Weights of a small transformer language model.
Size: 9 layers, width 96, 3 heads of 32, MLP 384 tanh GELU, vocabulary 2048, 1.23M parameters.
Architecture: learned positions, biases.
Training: a variant of SOAP for these matrices, 5820 steps.
Each number is 50 + 10 x the weight over its row's rms, rounded and kept within 0 to 99. Layers, rows and columns count from 0. The size before them is the row's rms in percent of the matrix's.

# layer 5 MLP up, 384x96, rms 0.213, rows 314-383, columns 0-47
101:63 66 59 58 57 53 48 66 53 51 52 56 68 49 38 47 64 50 55 53 59 52 55 52 66 46 48 51 56 43 51 60 22 53 49 37 59 62 40 42 53 29 46 53 49 53 36 46
098:66 46 49 48 45 44 48 43 76 54 42 50 61 54 38 58 45 57 66 41 55 66 61 41 26 59 57 65 39 56 56 64 47 68 42 41 56 63 40 43 46 42 41 63 51 56 52 51
099:51 38 56 42 50 57 33 63 44 54 34 43 54 65 77 50 46 40 54 54 48 33 59 48 56 52 57 49 51 62 60 47 63 60 49 57 43 39 38 54 32 45 41 56 37 64 32 34
097:36 56 57 47 55 52 44 53 50 32 51 50 58 32 52 51 69 60 60 36 49 59 46 56 36 41 48 53 64 53 61 44 46 57 63 53 52 63 51 55 39 51 45 61 39 32 33 63
104:38 58 55 59 62 31 64 56 60 41 38 34 36 38 46 52 52 50 42 46 49 45 42 53 40 48 48 52 38 38 54 41 56 60 59 48 58 50 49 48 38 49 48 34 44 59 42 37
106:44 35 55 35 63 54 62 51 62 73 41 43 56 64 52 59 74 44 48 38 50 51 42 47 46 46 42 36 61 41 52 45 46 27 26 59 39 46 49 44 48 46 54 31 56 22 54 65
085:39 37 56 38 27 50 51 60 29 24 59 47 39 49 39 40 44 51 52 47 51 64 50 38 42 45 30 58 37 40 57 63 46 44 62 52 67 44 60 61 57 46 71 45 54 51 55 59
115:63 55 62 43 41 44 61 47 44 67 50 56 38 49 59 50 55 48 49 47 63 34 55 33 48 41 45 47 72 51 50 41 46 69 54 46 60 44 40 50 34 46 71 61 54 47 40 63
091:55 55 40 63 47 46 66 50 42 69 44 68 45 51 46 41 44 53 34 49 32 48 39 44 36 48 61 46 48 56 60 49 63 52 47 56 44 61 59 48 48 38 40 41 45 44 27 42
107:52 65 52 59 54 33 48 67 53 36 40 47 40 46 41 36 65 41 24 59 47 40 49 71 51 64 61 59 29 48 46 62 45 43 43 38 50 53 57 47 44 36 53 32 42 42 46 53
115:45 38 48 34 35 45 45 30 44 36 51 32 43 40 38 43 55 55 36 38 46 48 61 29 49 32 39 42 29 51 59 48 61 42 31 37 30 72 47 56 45 60 59 36 44 39 50 66
093:62 53 54 56 47 42 55 49 54 44 44 52 53 48 62 45 55 39 61 31 64 40 75 48 52 57 33 46 57 39 49 54 41 60 57 59 38 46 59 70 59 55 64 71 63 33 44 43
099:67 32 45 36 55 52 48 41 47 49 32 32 59 62 29 51 55 69 45 53 44 43 53 39 47 53 56 40 42 43 43 39 33 28 39 56 60 36 44 49 69 57 41 35 62 39 52 60
098:38 44 49 45 54 39 53 40 49 39 59 36 36 43 44 65 51 61 42 54 36 56 38 50 62 45 73 51 62 58 50 72 71 48 66 50 58 49 54 44 41 47 41 51 53 34 41 59
087:55 22 45 48 61 41 49 48 36 56 54 56 48 55 53 41 49 52 56 45 49 47 59 65 37 54 72 32 66 47 51 62 35 54 53 43 49 47 76 69 47 55 31 65 56 31 48 64
108:61 49 58 29 35 53 46 50 64 53 39 48 31 56 30 37 48 50 46 61 33 46 61 47 44 62 48 54 44 54 60 50 20 53 53 38 54 48 55 39 49 48 40 50 57 64 58 27
088:51 55 52 62 46 57 61 49 50 62 54 50 41 45 50 47 37 56 70 44 56 49 59 52 41 56 63 71 50 46 47 71 64 67 49 54 49 43 63 64 58 46 72 41 60 45 43 49
101:48 48 54 55 56 55 62 35 38 31 70 58 49 55 50 63 60 61 43 46 40 63 52 47 39 51 69 62 50 56 34 57 50 45 46 44 67 53 53 62 41 47 40 48 55 46 37 27
092:51 37 52 52 62 42 32 65 36 41 51 59 59 48 68 40 51 57 52 55 63 46 59 47 75 50 56 57 49 63 53 63 54 59 54 35 56 52 64 58 51 61 58 45 32 48 70 62
090:52 58 45 61 34 55 46 60 60 46 57 69 55 48 44 54 69 46 63 38 54 51 58 47 52 42 52 61 50 55 36 43 39 35 44 48 52 53 41 51 46 41 44 57 35 42 42 69
093:53 43 51 79 42 59 48 49 55 50 58 40 56 59 57 50 40 38 60 51 43 64 56 54 67 38 33 53 53 57 60 52 40 59 54 64 50 48 44 64 47 67 49 60 68 39 50 39
112:41 41 53 50 55 61 45 55 42 36 48 46 48 48 44 49 64 33 46 45 38 49 45 47 60 60 34 47 53 39 55 31 27 54 44 47 43 63 36 47 52 48 32 36 61 50 48 61
100:61 47 63 58 34 49 52 71 57 48 54 53 45 47 49 48 46 46 56 36 30 48 54 57 53 39 44 65 40 59 62 53 63 64 61 15 41 37 53 48 40 44 48 45 52 25 43 49
086:54 62 44 62 50 48 33 63 45 52 48 76 49 61 44 44 32 62 44 45 29 26 64 34 62 43 67 51 36 42 57 54 35 44 47 33 59 42 53 51 64 30 41 52 32 50 34 44
097:52 50 52 45 53 51 47 44 55 64 43 53 49 56 64 56 43 50 76 46 61 52 56 55 44 49 55 61 50 31 50 57 42 46 50 71 53 26 46 46 39 31 60 40 61 69 60 51
099:45 40 57 44 37 46 58 48 44 41 50 41 54 52 37 33 39 30 46 49 58 56 46 57 61 39 28 56 31 50 30 48 50 61 47 44 60 41 43 67 39 32 48 29 46 52 49 37
090:44 34 43 52 46 49 36 55 44 43 51 36 48 50 47 45 56 48 42 42 46 42 60 36 50 55 59 48 71 34 43 55 51 46 54 36 50 54 40 33 42 50 33 51 27 48 48 60
099:54 57 55 49 54 47 50 44 51 68 36 53 57 56 68 40 49 53 47 48 50 44 58 37 56 64 61 50 44 61 62 54 54 30 52 43 53 49 67 49 51 59 44 52 65 35 61 43
095:45 44 71 45 42 44 62 37 43 35 45 40 41 48 53 57 64 57 40 28 54 55 59 59 50 62 56 49 53 43 49 56 44 38 50 76 63 56 45 45 56 37 60 46 45 58 44 65
105:52 47 55 54 55 55 60 60 62 53 36 50 49 49 63 47 39 40 42 42 58 51 42 70 63 36 56 62 42 57 54 38 59 41 38 61 71 56 36 67 36 49 38 47 54 57 60 40
099:73 58 50 64 64 47 51 47 28 46 53 54 50 48 39 52 61 51 39 53 52 57 70 45 60 42 42 67 68 54 40 62 50 45 52 44 73 43 49 63 61 42 55 63 63 50 38 54
104:54 29 52 54 53 58 66 63 69 44 36 52 43 49 56 73 45 32 63 28 48 38 61 44 57 63 49 53 43 46 43 51 50 44 42 45 55 57 36 46 43 35 39 47 47 54 54 50
095:56 33 64 56 39 51 45 60 69 46 52 63 53 37 56 56 39 47 61 38 37 49 51 61 72 56 52 49 55 43 60 42 53 40 57 39 40 44 36 58 38 51 52 45 70 64 45 63
096:53 41 59 51 57 42 42 41 42 41 33 50 55 48 54 56 58 60 62 45 35 33 30 36 54 41 63 62 59 49 62 38 43 39 49 54 40 50 43 56 62 38 45 59 35 52 66 44
096:46 49 51 39 31 55 48 47 46 49 42 35 34 64 62 66 61 50 71 54 55 61 52 54 32 62 48 44 58 37 53 58 48 49 49 50 72 47 53 42 45 44 63 32 48 51 63 49
108:43 49 58 46 44 37 44 72 39 50 34 52 53 54 45 39 49 45 54 67 57 25 54 43 47 52 65 70 51 42 53 43 40 31 35 58 57 46 45 49 45 42 44 46 54 49 47 43
092:46 30 66 48 55 59 48 49 41 52 70 46 54 54 39 56 60 29 58 49 40 59 45 45 57 42 58 53 33 45 59 49 62 45 49 63 66 50 47 43 40 45 59 67 57 50 53 46
101:65 63 72 71 34 40 47 54 24 55 55 62 48 44 27 55 46 57 51 42 37 55 44 52 50 46 60 62 65 54 45 61 33 43 49 67 57 41 50 65 64 50 35 41 51 40 57 38
104:63 40 55 47 43 70 30 47 37 52 42 55 44 45 46 42 49 45 50 31 54 42 41 51 55 65 35 43 24 46 52 44 54 47 48 38 38 60 40 51 49 51 45 42 43 34 35 49
110:49 42 66 61 45 37 43 55 60 51 45 57 44 38 39 23 52 46 56 60 52 41 56 48 57 58 50 63 52 65 40 56 44 44 45 61 38 53 47 62 56 44 37 53 59 47 46 62
110:58 59 45 63 47 50 38 47 61 64 41 57 43 50 43 47 46 59 41 46 48 53 42 64 54 64 22 47 47 43 57 71 48 37 45 58 58 54 52 59 47 33 46 47 45 45 47 50
103:57 43 45 49 80 63 59 58 60 51 48 39 53 51 54 55 59 51 60 36 56 57 56 38 44 64 50 50 60 48 52 43 40 53 39 46 56 53 42 53 54 45 51 41 38 42 59 67
095:58 56 70 55 42 57 45 65 52 59 38 55 60 61 52 47 52 57 56 46 67 62 66 55 65 52 45 52 40 48 53 45 47 54 61 53 60 57 48 64 48 63 30 49 42 64 48 76
095:62 41 46 69 47 30 56 45 57 53 54 33 56 39 43 54 37 40 50 36 42 68 35 58 45 46 41 46 50 67 47 62 41 44 65 65 46 43 51 47 41 59 38 35 58 44 30 61
113:55 49 66 40 29 54 50 52 49 50 64 46 56 45 55 35 41 51 56 52 49 34 53 54 34 76 44 64 38 49 52 42 45 54 64 46 56 43 53 53 43 51 41 51 57 43 39 56
101:46 50 51 39 45 27 44 34 58 43 59 27 59 60 50 57 49 45 37 54 50 55 47 48 51 50 42 35 50 65 49 50 51 47 42 29 56 41 39 52 42 43 31 55 52 42 62 43
092:59 64 78 49 58 40 31 50 58 32 71 73 48 42 42 68 42 54 36 53 31 59 51 44 58 46 62 50 46 59 62 50 59 61 62 33 53 51 48 62 53 48 56 44 36 43 65 51
101:64 62 58 58 44 65 66 51 31 51 46 46 50 42 37 39 40 40 46 55 28 50 57 43 60 68 50 66 60 60 58 49 65 49 46 58 40 55 47 62 52 40 54 32 60 35 49 59
107:35 25 43 37 58 40 45 45 59 48 51 45 42 40 40 49 53 54 62 54 35 38 54 58 54 65 52 61 48 51 65 56 60 58 54 51 65 61 56 49 37 42 41 39 54 62 61 59
102:53 35 56 29 53 37 51 66 26 41 26 69 42 59 38 49 57 67 66 35 53 51 40 37 43 56 50 42 49 58 61 59 61 63 48 49 48 61 50 48 57 55 45 36 52 45 45 49
105:45 56 34 47 53 54 56 55 61 47 44 35 62 49 64 41 52 52 61 31 41 55 56 45 33 47 49 33 40 40 76 57 42 47 62 75 49 32 45 52 31 53 40 44 49 43 60 64
107:49 54 63 57 52 58 54 42 52 54 76 35 52 66 44 52 58 62 48 47 40 39 49 42 59 58 57 50 30 54 53 32 46 41 39 41 72 56 46 48 45 63 50 54 60 49 51 48
099:48 66 58 37 35 47 47 60 41 42 35 46 53 69 41 40 55 37 55 58 60 54 64 58 61 39 46 49 53 44 44 50 48 53 43 48 68 69 53 56 42 51 53 47 62 68 67 61
111:51 47 58 27 52 54 48 43 53 60 58 52 39 44 33 67 41 37 41 56 67 49 59 43 47 42 49 50 61 28 47 62 36 44 52 55 56 57 50 56 58 39 59 46 61 53 56 42
105:46 53 51 46 43 59 61 58 57 70 57 60 45 46 38 40 37 52 63 60 48 47 60 48 52 50 56 74 54 66 50 42 59 34 43 56 64 45 68 32 42 35 34 50 52 56 68 45
103:52 44 54 76 35 44 47 43 50 52 53 63 50 52 36 78 66 65 65 58 56 51 49 34 52 59 59 49 38 62 44 46 41 58 59 39 68 43 42 63 38 49 55 52 67 47 64 49
099:68 26 65 59 45 45 62 53 53 54 46 53 50 67 56 41 32 63 73 37 45 51 36 45 48 46 44 58 47 46 60 62 45 26 55 46 48 64 50 44 53 63 71 62 55 38 53 57
092:41 70 51 38 49 30 60 57 47 48 48 47 39 66 65 51 52 46 48 50 51 41 54 64 46 57 42 29 45 30 45 55 50 53 64 33 70 68 30 54 55 40 39 41 55 45 45 33
106:39 61 45 29 50 38 55 62 52 41 40 64 40 61 42 52 49 49 64 46 49 48 67 58 34 53 55 59 45 43 44 57 15 50 42 44 59 57 46 60 51 63 37 52 34 59 54 36
097:60 41 70 57 65 47 49 53 45 63 54 48 52 73 48 58 42 57 61 67 49 58 57 45 64 46 70 48 60 69 38 55 46 54 60 61 56 44 58 56 38 45 61 54 46 53 50 58
105:53 46 52 31 58 44 31 23 46 47 51 51 42 47 32 41 54 67 63 63 62 51 38 59 47 33 60 56 52 56 60 50 38 43 53 38 58 40 50 57 37 60 55 53 42 51 44 59
115:52 65 57 42 49 62 64 47 63 37 67 61 43 45 46 41 45 63 56 46 46 60 37 50 48 51 51 45 46 44 42 48 64 41 43 53 55 72 68 39 28 38 40 38 53 43 46 40
093:56 57 66 55 45 51 72 56 57 43 52 52 46 47 56 44 43 59 49 49 35 49 51 40 45 28 52 57 59 48 40 60 57 55 37 36 45 33 27 38 41 67 56 52 52 32 49 50
099:45 52 59 56 49 37 56 40 61 50 46 45 52 40 38 52 53 66 53 47 55 58 57 53 44 56 61 46 57 40 37 49 39 41 73 47 52 49 39 52 60 42 29 45 68 29 49 38
091:35 39 72 43 55 47 34 52 38 38 48 31 47 54 50 61 51 50 53 46 38 45 51 51 50 41 65 45 38 58 41 48 59 29 59 63 56 49 45 65 48 56 45 42 58 42 38 50
089:35 49 51 37 42 48 43 63 47 44 43 47 45 58 58 35 56 70 61 62 39 43 51 32 42 70 53 43 32 38 40 45 40 41 45 58 46 59 48 49 41 59 52 65 39 51 34 61
090:35 52 46 50 33 42 43 52 51 55 45 76 49 49 58 39 41 54 41 36 39 62 52 41 53 55 51 62 39 51 45 41 61 40 46 40 43 46 54 68 57 40 58 36 31 56 70 44
092:48 66 60 55 56 39 60 63 38 42 52 62 55 62 53 44 44 59 67 52 66 62 58 53 28 44 61 47 68 42 55 61 56 54 46 62 56 56 60 67 46 66 42 55 69 50 38 55
101:39 31 51 53 51 41 32 50 52 36 46 50 33 49 42 40 39 49 51 38 57 46 43 38 45 46 56 40 24 51 32 46 52 47 37 34 50 42 57 49 37 37 43 42 45 37 45 50
102:48 53 53 31 39 40 37 64 59 58 47 62 54 34 55 41 64 35 51 47 38 55 36 42 36 41 51 50 55 55 63 41 47 60 62 39 54 61 67 52 47 48 49 60 35 57 54 65
# layer 5 MLP down (transposed), 384x96, rms 0.211, rows 314-383, columns 0-47
111:54 57 54 53 40 56 80 55 33 39 28 51 47 71 42 38 49 52 60 44 63 46 54 42 41 46 37 53 55 48 39 48 50 57 38 49 55 65 54 44 44 58 65 57 71 50 56 50
096:57 45 57 37 65 58 51 51 62 25 47 59 40 47 65 61 60 56 33 48 58 43 56 47 70 34 33 48 47 28 55 43 58 48 58 61 57 60 48 54 57 42 62 34 45 51 47 42
110:54 60 46 49 32 67 63 55 49 53 48 56 58 35 32 54 55 50 49 39 58 46 60 52 49 53 53 51 42 71 42 55 46 54 52 45 51 45 54 32 42 35 49 52 67 36 38 51
101:47 48 45 34 37 54 34 37 48 58 40 51 54 35 56 46 44 34 45 26 63 62 45 57 43 48 44 42 60 38 63 45 52 45 44 35 56 48 36 58 36 43 41 49 71 41 56 49
113:52 59 51 56 43 30 40 45 52 47 37 64 52 38 37 49 72 48 44 26 66 37 52 71 48 38 56 33 44 37 45 48 42 49 57 55 67 53 49 71 42 65 51 55 31 61 61 53
092:27 53 38 46 50 37 54 60 43 52 40 59 49 54 46 32 33 42 47 43 38 46 46 53 42 71 41 47 50 54 40 33 44 78 63 44 49 37 57 33 57 59 42 61 54 63 48 46
095:41 76 46 53 49 52 64 48 47 66 59 61 66 61 61 54 17 49 51 22 59 37 57 53 29 47 46 34 69 58 52 51 44 55 54 54 34 52 37 42 39 58 61 50 64 40 53 46
100:53 47 56 31 54 57 48 42 44 50 27 57 46 63 44 66 13 55 58 50 43 61 50 64 40 46 47 45 38 30 57 58 63 40 39 48 42 37 33 61 55 45 41 35 61 51 43 45
087:56 52 57 44 42 51 47 47 35 55 48 52 63 49 50 57 31 44 57 41 53 37 55 58 51 49 40 58 48 48 60 53 67 52 65 46 44 43 13 44 51 48 40 73 58 59 67 61
103:60 51 52 43 45 42 49 65 45 59 62 53 52 27 44 40 36 51 54 49 54 59 53 42 61 39 71 49 41 60 51 45 31 60 37 36 57 60 30 53 36 30 44 66 57 52 66 65
112:49 46 37 57 44 57 69 62 49 51 55 41 57 41 53 43 39 48 52 45 51 52 55 65 41 43 47 75 58 53 55 50 51 51 54 40 53 70 62 37 39 38 64 44 50 37 57 46
082:58 45 34 48 68 54 49 60 52 30 46 51 52 59 52 71 76 50 47 70 50 45 48 39 42 44 56 54 48 55 53 52 31 33 49 63 49 54 55 61 55 60 59 37 35 47 65 56
115:59 68 49 48 48 57 51 54 49 58 33 47 61 54 58 59 37 35 43 48 59 55 64 44 44 44 53 50 56 40 56 61 43 45 40 74 61 32 70 60 51 41 57 57 54 51 51 45
098:57 57 66 44 47 42 53 64 40 49 48 47 58 42 33 57 39 46 42 41 69 53 48 53 78 35 52 55 56 38 43 64 55 29 36 46 62 54 48 51 57 43 50 62 69 57 31 48
085:48 52 49 42 54 51 38 41 51 48 40 59 62 56 39 70 49 50 49 53 58 51 29 44 67 72 33 44 50 56 49 47 49 23 36 70 58 49 48 41 47 51 45 43 44 56 50 52
109:65 49 50 48 48 42 51 47 41 48 71 51 50 52 55 42 26 47 68 41 44 73 52 48 46 55 38 51 43 51 51 41 46 56 58 45 61 50 51 44 55 42 40 61 63 72 49 44
088:52 35 44 38 56 40 55 45 47 49 52 48 66 50 54 49 39 53 52 66 41 40 53 56 44 28 36 36 55 46 43 53 52 48 36 43 55 46 65 30 43 50 60 43 35 69 43 41
114:68 46 58 42 54 51 43 56 44 51 43 68 52 40 49 39 61 54 55 50 66 60 41 44 51 62 57 55 52 37 39 43 57 46 39 65 48 48 57 64 60 40 45 44 45 37 58 28
095:50 41 66 40 66 46 54 40 51 31 59 43 54 51 44 67 35 53 43 59 45 67 62 45 66 48 53 36 50 48 52 39 45 37 51 36 44 59 60 49 51 51 46 65 60 64 40 43
108:39 43 43 47 39 36 48 43 40 67 55 56 57 40 41 33 38 58 48 24 68 46 40 59 47 59 45 52 54 56 39 42 49 54 41 32 35 59 60 42 41 44 48 65 48 72 55 45
077:38 50 36 56 58 63 39 53 54 47 44 67 54 59 52 35 71 54 49 42 70 41 43 49 48 53 46 54 47 53 48 58 61 49 39 48 43 59 69 43 70 49 34 26 36 49 53 57
105:54 58 80 55 51 48 50 29 50 40 63 49 51 56 39 56 69 50 47 53 62 48 50 48 38 55 52 38 39 48 50 54 50 59 47 50 33 45 76 61 69 55 68 61 43 51 60 32
106:55 54 32 45 44 37 51 38 48 72 53 54 51 52 48 37 71 38 56 62 49 61 56 47 48 68 67 45 56 51 35 58 47 58 41 62 61 43 56 45 53 64 48 53 53 68 54 70
088:48 60 40 44 51 34 67 59 52 49 46 41 69 69 47 52 52 60 63 55 52 44 43 46 55 58 44 52 67 51 45 60 57 41 39 30 23 37 37 57 50 52 51 32 48 34 44 54
100:60 31 38 49 60 45 49 55 38 42 53 54 49 32 38 42 50 57 37 46 33 50 49 49 39 70 52 36 59 60 63 56 50 71 74 51 60 62 56 38 54 67 54 40 60 30 56 43
093:52 72 54 44 44 44 53 41 36 46 50 38 51 48 38 52 63 53 48 43 42 58 42 41 54 62 72 60 57 60 50 43 46 54 56 62 29 53 41 29 55 68 44 49 36 33 34 35
084:45 37 44 41 47 54 26 52 58 55 50 49 57 42 42 43 78 53 59 42 40 33 45 30 38 53 61 52 60 41 35 62 55 45 24 48 50 51 49 36 48 49 54 41 44 52 54 52
120:51 55 65 52 44 64 54 59 42 33 49 52 48 74 46 53 58 60 34 57 37 33 40 59 49 41 37 43 48 37 67 43 68 33 65 43 28 45 41 70 53 54 38 42 49 44 43 40
077:67 59 35 52 39 27 43 58 52 56 61 74 63 46 50 37 45 43 53 52 57 32 45 46 41 33 62 59 57 62 52 55 43 51 36 32 36 41 51 69 50 48 40 47 44 36 51 48
104:51 50 37 52 47 34 51 52 60 49 61 29 69 50 38 49 53 29 34 45 54 43 45 55 46 63 65 66 60 52 45 58 45 57 34 53 53 41 74 40 48 67 71 66 44 62 43 49
095:53 34 49 47 52 39 45 45 74 53 42 46 54 62 38 46 39 45 45 36 41 46 19 64 52 52 61 35 42 60 61 41 57 65 35 49 39 49 49 41 20 53 56 40 48 52 48 47
123:39 54 49 48 78 63 39 55 54 26 56 44 36 64 53 44 60 52 48 50 49 49 46 46 64 45 54 53 47 50 45 53 44 48 58 57 69 63 62 53 48 65 66 58 56 63 76 63
105:32 49 52 44 50 45 44 48 60 56 45 52 52 49 51 58 57 49 45 46 58 53 54 54 45 48 51 46 52 36 44 60 45 52 70 57 55 54 59 58 60 39 74 61 45 40 54 41
097:63 68 30 66 41 50 52 53 49 56 56 51 35 56 45 55 21 45 69 37 45 46 53 45 53 29 41 63 36 55 53 31 50 36 53 41 42 58 64 53 43 41 48 50 41 52 45 44
096:48 57 47 63 51 49 53 70 62 54 56 66 42 72 48 49 33 37 38 42 58 41 49 67 53 57 31 53 43 57 60 52 65 56 51 50 41 36 53 47 57 63 58 56 54 61 40 49
106:45 52 75 54 53 46 72 61 52 48 46 53 38 52 76 69 60 56 45 69 40 65 49 48 74 59 43 53 41 49 42 42 60 67 63 50 53 42 37 46 57 56 60 46 61 58 45 42
099:56 59 42 54 27 47 37 39 49 62 47 52 48 47 59 54 52 41 48 42 48 58 66 50 46 57 39 28 62 45 59 40 42 34 44 48 40 61 52 35 57 54 59 44 58 60 51 54
092:51 48 61 32 21 59 36 48 44 60 62 64 47 50 41 46 60 46 26 35 55 49 51 41 44 50 81 52 37 44 60 51 48 34 56 52 56 59 47 49 54 48 69 51 56 42 30 38
110:57 50 44 65 49 39 59 26 54 54 67 52 43 41 73 36 64 67 43 45 57 51 53 52 48 55 47 50 49 53 49 48 65 44 48 56 55 46 73 60 54 49 52 44 48 30 48 53
112:59 28 49 51 65 65 60 62 51 60 51 58 54 49 36 54 43 34 49 57 47 45 53 52 54 48 27 28 39 56 50 39 52 60 51 49 46 51 41 49 43 51 60 50 71 75 45 57
107:44 46 61 51 59 58 65 52 41 44 45 64 49 44 28 46 61 53 47 42 54 42 60 54 39 56 55 56 59 55 50 57 49 50 60 62 49 60 40 52 48 44 57 56 81 39 45 66
104:43 53 57 40 48 57 50 44 50 63 63 43 58 49 57 57 47 50 39 46 55 55 39 49 34 57 55 63 60 49 45 43 51 44 26 52 52 37 36 61 57 57 58 72 59 46 37 46
094:50 65 39 31 72 46 56 53 48 38 53 46 40 48 47 32 65 42 56 53 31 56 50 53 32 49 55 53 43 47 42 35 57 53 56 56 41 59 58 43 55 53 52 40 45 64 38 46
091:43 49 51 34 48 63 35 44 41 63 44 59 50 33 50 35 54 43 71 57 57 44 37 41 35 47 53 58 47 46 56 44 50 31 51 29 35 52 54 37 42 39 28 52 46 57 57 48
115:44 29 56 51 61 42 42 36 49 61 49 43 38 55 51 42 60 26 59 66 61 56 48 35 62 41 39 51 36 56 53 35 56 33 42 45 38 37 62 34 55 53 47 68 47 60 59 44
111:40 46 47 58 45 60 40 54 53 62 61 47 57 74 36 57 51 42 57 42 49 43 43 43 39 43 39 46 48 56 72 39 47 63 68 43 28 40 42 30 45 69 52 49 61 43 57 54
081:47 38 70 33 57 30 55 60 51 52 54 49 67 40 71 51 45 55 53 43 68 54 62 44 31 59 55 62 39 25 46 45 47 41 42 60 30 66 43 36 48 58 45 41 68 50 37 53
101:54 59 47 59 58 57 46 39 56 45 40 32 56 49 55 60 50 62 47 45 63 48 64 59 53 57 40 42 45 55 50 63 29 20 61 45 52 45 28 39 75 54 38 58 37 46 56 41
104:39 49 59 45 54 45 50 49 41 35 59 49 53 62 45 57 62 50 56 56 63 39 52 55 54 43 42 26 52 59 54 41 44 50 51 52 37 33 56 41 52 65 69 60 51 49 75 39
102:56 58 47 49 58 24 56 56 49 52 67 44 43 58 31 46 42 46 48 64 45 58 53 56 33 47 52 50 62 57 53 42 63 39 32 52 51 44 40 43 65 56 47 66 42 54 45 52
106:54 50 53 48 58 66 67 29 46 57 58 57 34 61 51 38 54 56 36 65 48 47 64 62 57 49 39 42 52 71 32 48 51 59 35 56 57 46 58 33 51 38 52 59 50 40 39 41
122:50 50 39 44 51 44 35 53 71 41 31 44 65 49 59 47 42 50 55 45 41 43 63 66 56 45 51 27 65 56 36 55 47 54 43 62 49 65 51 63 53 55 69 41 54 53 44 46
103:67 36 38 45 54 50 60 48 58 78 62 57 60 56 47 60 43 50 50 75 46 47 47 64 31 57 35 62 48 47 77 46 53 37 48 38 55 32 40 59 35 56 61 68 47 39 48 47
102:43 57 45 47 53 48 63 54 39 46 44 58 48 49 63 43 22 55 52 48 23 51 38 51 59 35 37 53 49 50 50 44 64 61 59 41 43 51 55 53 46 36 55 41 62 57 38 64
112:44 43 62 67 56 48 40 35 49 45 58 58 34 53 43 48 48 58 51 70 56 49 59 51 45 61 54 49 57 59 36 50 46 61 46 50 77 39 66 78 71 48 45 68 49 58 45 56
103:54 48 39 48 46 61 56 54 57 58 51 47 54 42 54 44 59 51 58 39 55 46 48 77 43 32 48 63 38 37 42 59 54 50 25 60 35 46 65 57 41 52 50 40 33 66 50 50
103:44 52 50 52 45 48 57 64 48 56 49 63 49 36 56 53 40 36 34 51 57 70 60 56 59 48 67 53 44 70 37 49 52 75 54 60 63 50 64 58 63 52 49 35 50 68 33 54
090:56 27 52 51 54 58 66 51 61 62 61 46 61 46 42 56 46 62 45 58 42 41 39 68 57 43 36 47 40 55 62 43 55 60 25 49 41 51 34 36 35 39 58 48 49 48 61 61
109:33 55 56 29 42 65 48 41 49 64 60 62 41 57 44 60 37 66 42 46 62 56 35 47 43 55 55 46 48 52 46 52 44 29 55 39 58 56 39 34 34 42 39 38 57 55 44 49
097:36 34 49 44 43 61 64 48 49 52 55 39 46 39 44 43 37 53 46 50 51 45 50 51 48 32 50 37 51 48 42 44 50 51 36 35 41 31 38 46 57 51 57 62 33 53 40 46
110:52 47 36 45 38 52 58 46 52 30 45 47 49 38 44 47 42 59 48 46 47 72 53 67 72 31 63 59 53 44 59 42 39 52 56 41 58 55 60 52 47 44 57 37 55 67 44 67
111:42 56 31 47 50 59 50 74 45 38 58 62 65 80 47 45 48 45 44 48 58 48 64 58 60 61 33 57 54 42 56 57 36 63 58 57 48 34 59 50 70 64 52 36 46 52 50 66
099:33 70 39 61 48 37 70 39 36 48 39 61 43 62 50 63 48 39 55 48 38 31 38 50 31 51 48 51 61 56 57 50 51 53 38 40 46 51 66 59 48 49 58 52 39 46 55 37
086:37 47 48 55 43 35 54 36 65 40 50 50 53 55 64 46 56 33 45 56 59 35 55 45 53 47 44 35 44 64 52 38 46 75 66 41 58 52 70 44 57 57 47 39 46 60 63 34
094:54 65 53 52 31 48 58 55 56 40 40 47 38 35 56 46 26 54 49 40 54 54 41 47 51 50 58 44 44 47 61 67 44 49 54 63 61 59 57 49 62 51 65 77 67 58 39 63
097:56 61 55 45 44 40 55 43 54 44 39 36 63 55 49 44 40 53 44 51 32 54 46 58 66 56 46 65 52 66 46 35 60 57 44 55 49 30 45 59 38 48 32 41 56 53 70 51
096:55 61 62 51 69 60 59 44 66 47 40 53 51 62 59 63 38 54 48 60 55 41 37 40 56 42 56 64 30 35 70 67 46 62 50 59 40 55 47 40 46 43 55 64 50 58 52 60
097:65 57 56 54 41 48 50 41 54 58 60 43 58 32 50 44 54 37 38 36 46 44 43 53 48 68 31 35 47 48 58 46 57 46 78 43 45 42 50 54 69 23 55 41 44 60 32 48
079:54 75 41 64 28 57 46 19 49 54 42 45 62 40 56 53 90 42 60 68 42 45 48 45 40 48 54 52 57 46 48 42 63 45 62 49 56 52 53 48 49 48 39 48 37 51 52 48
109:54 54 49 57 48 48 48 52 28 58 49 57 41 47 48 63 47 45 46 75 49 40 44 41 53 55 49 36 67 38 64 36 38 44 64 79 45 49 54 48 48 51 31 60 50 59 52 46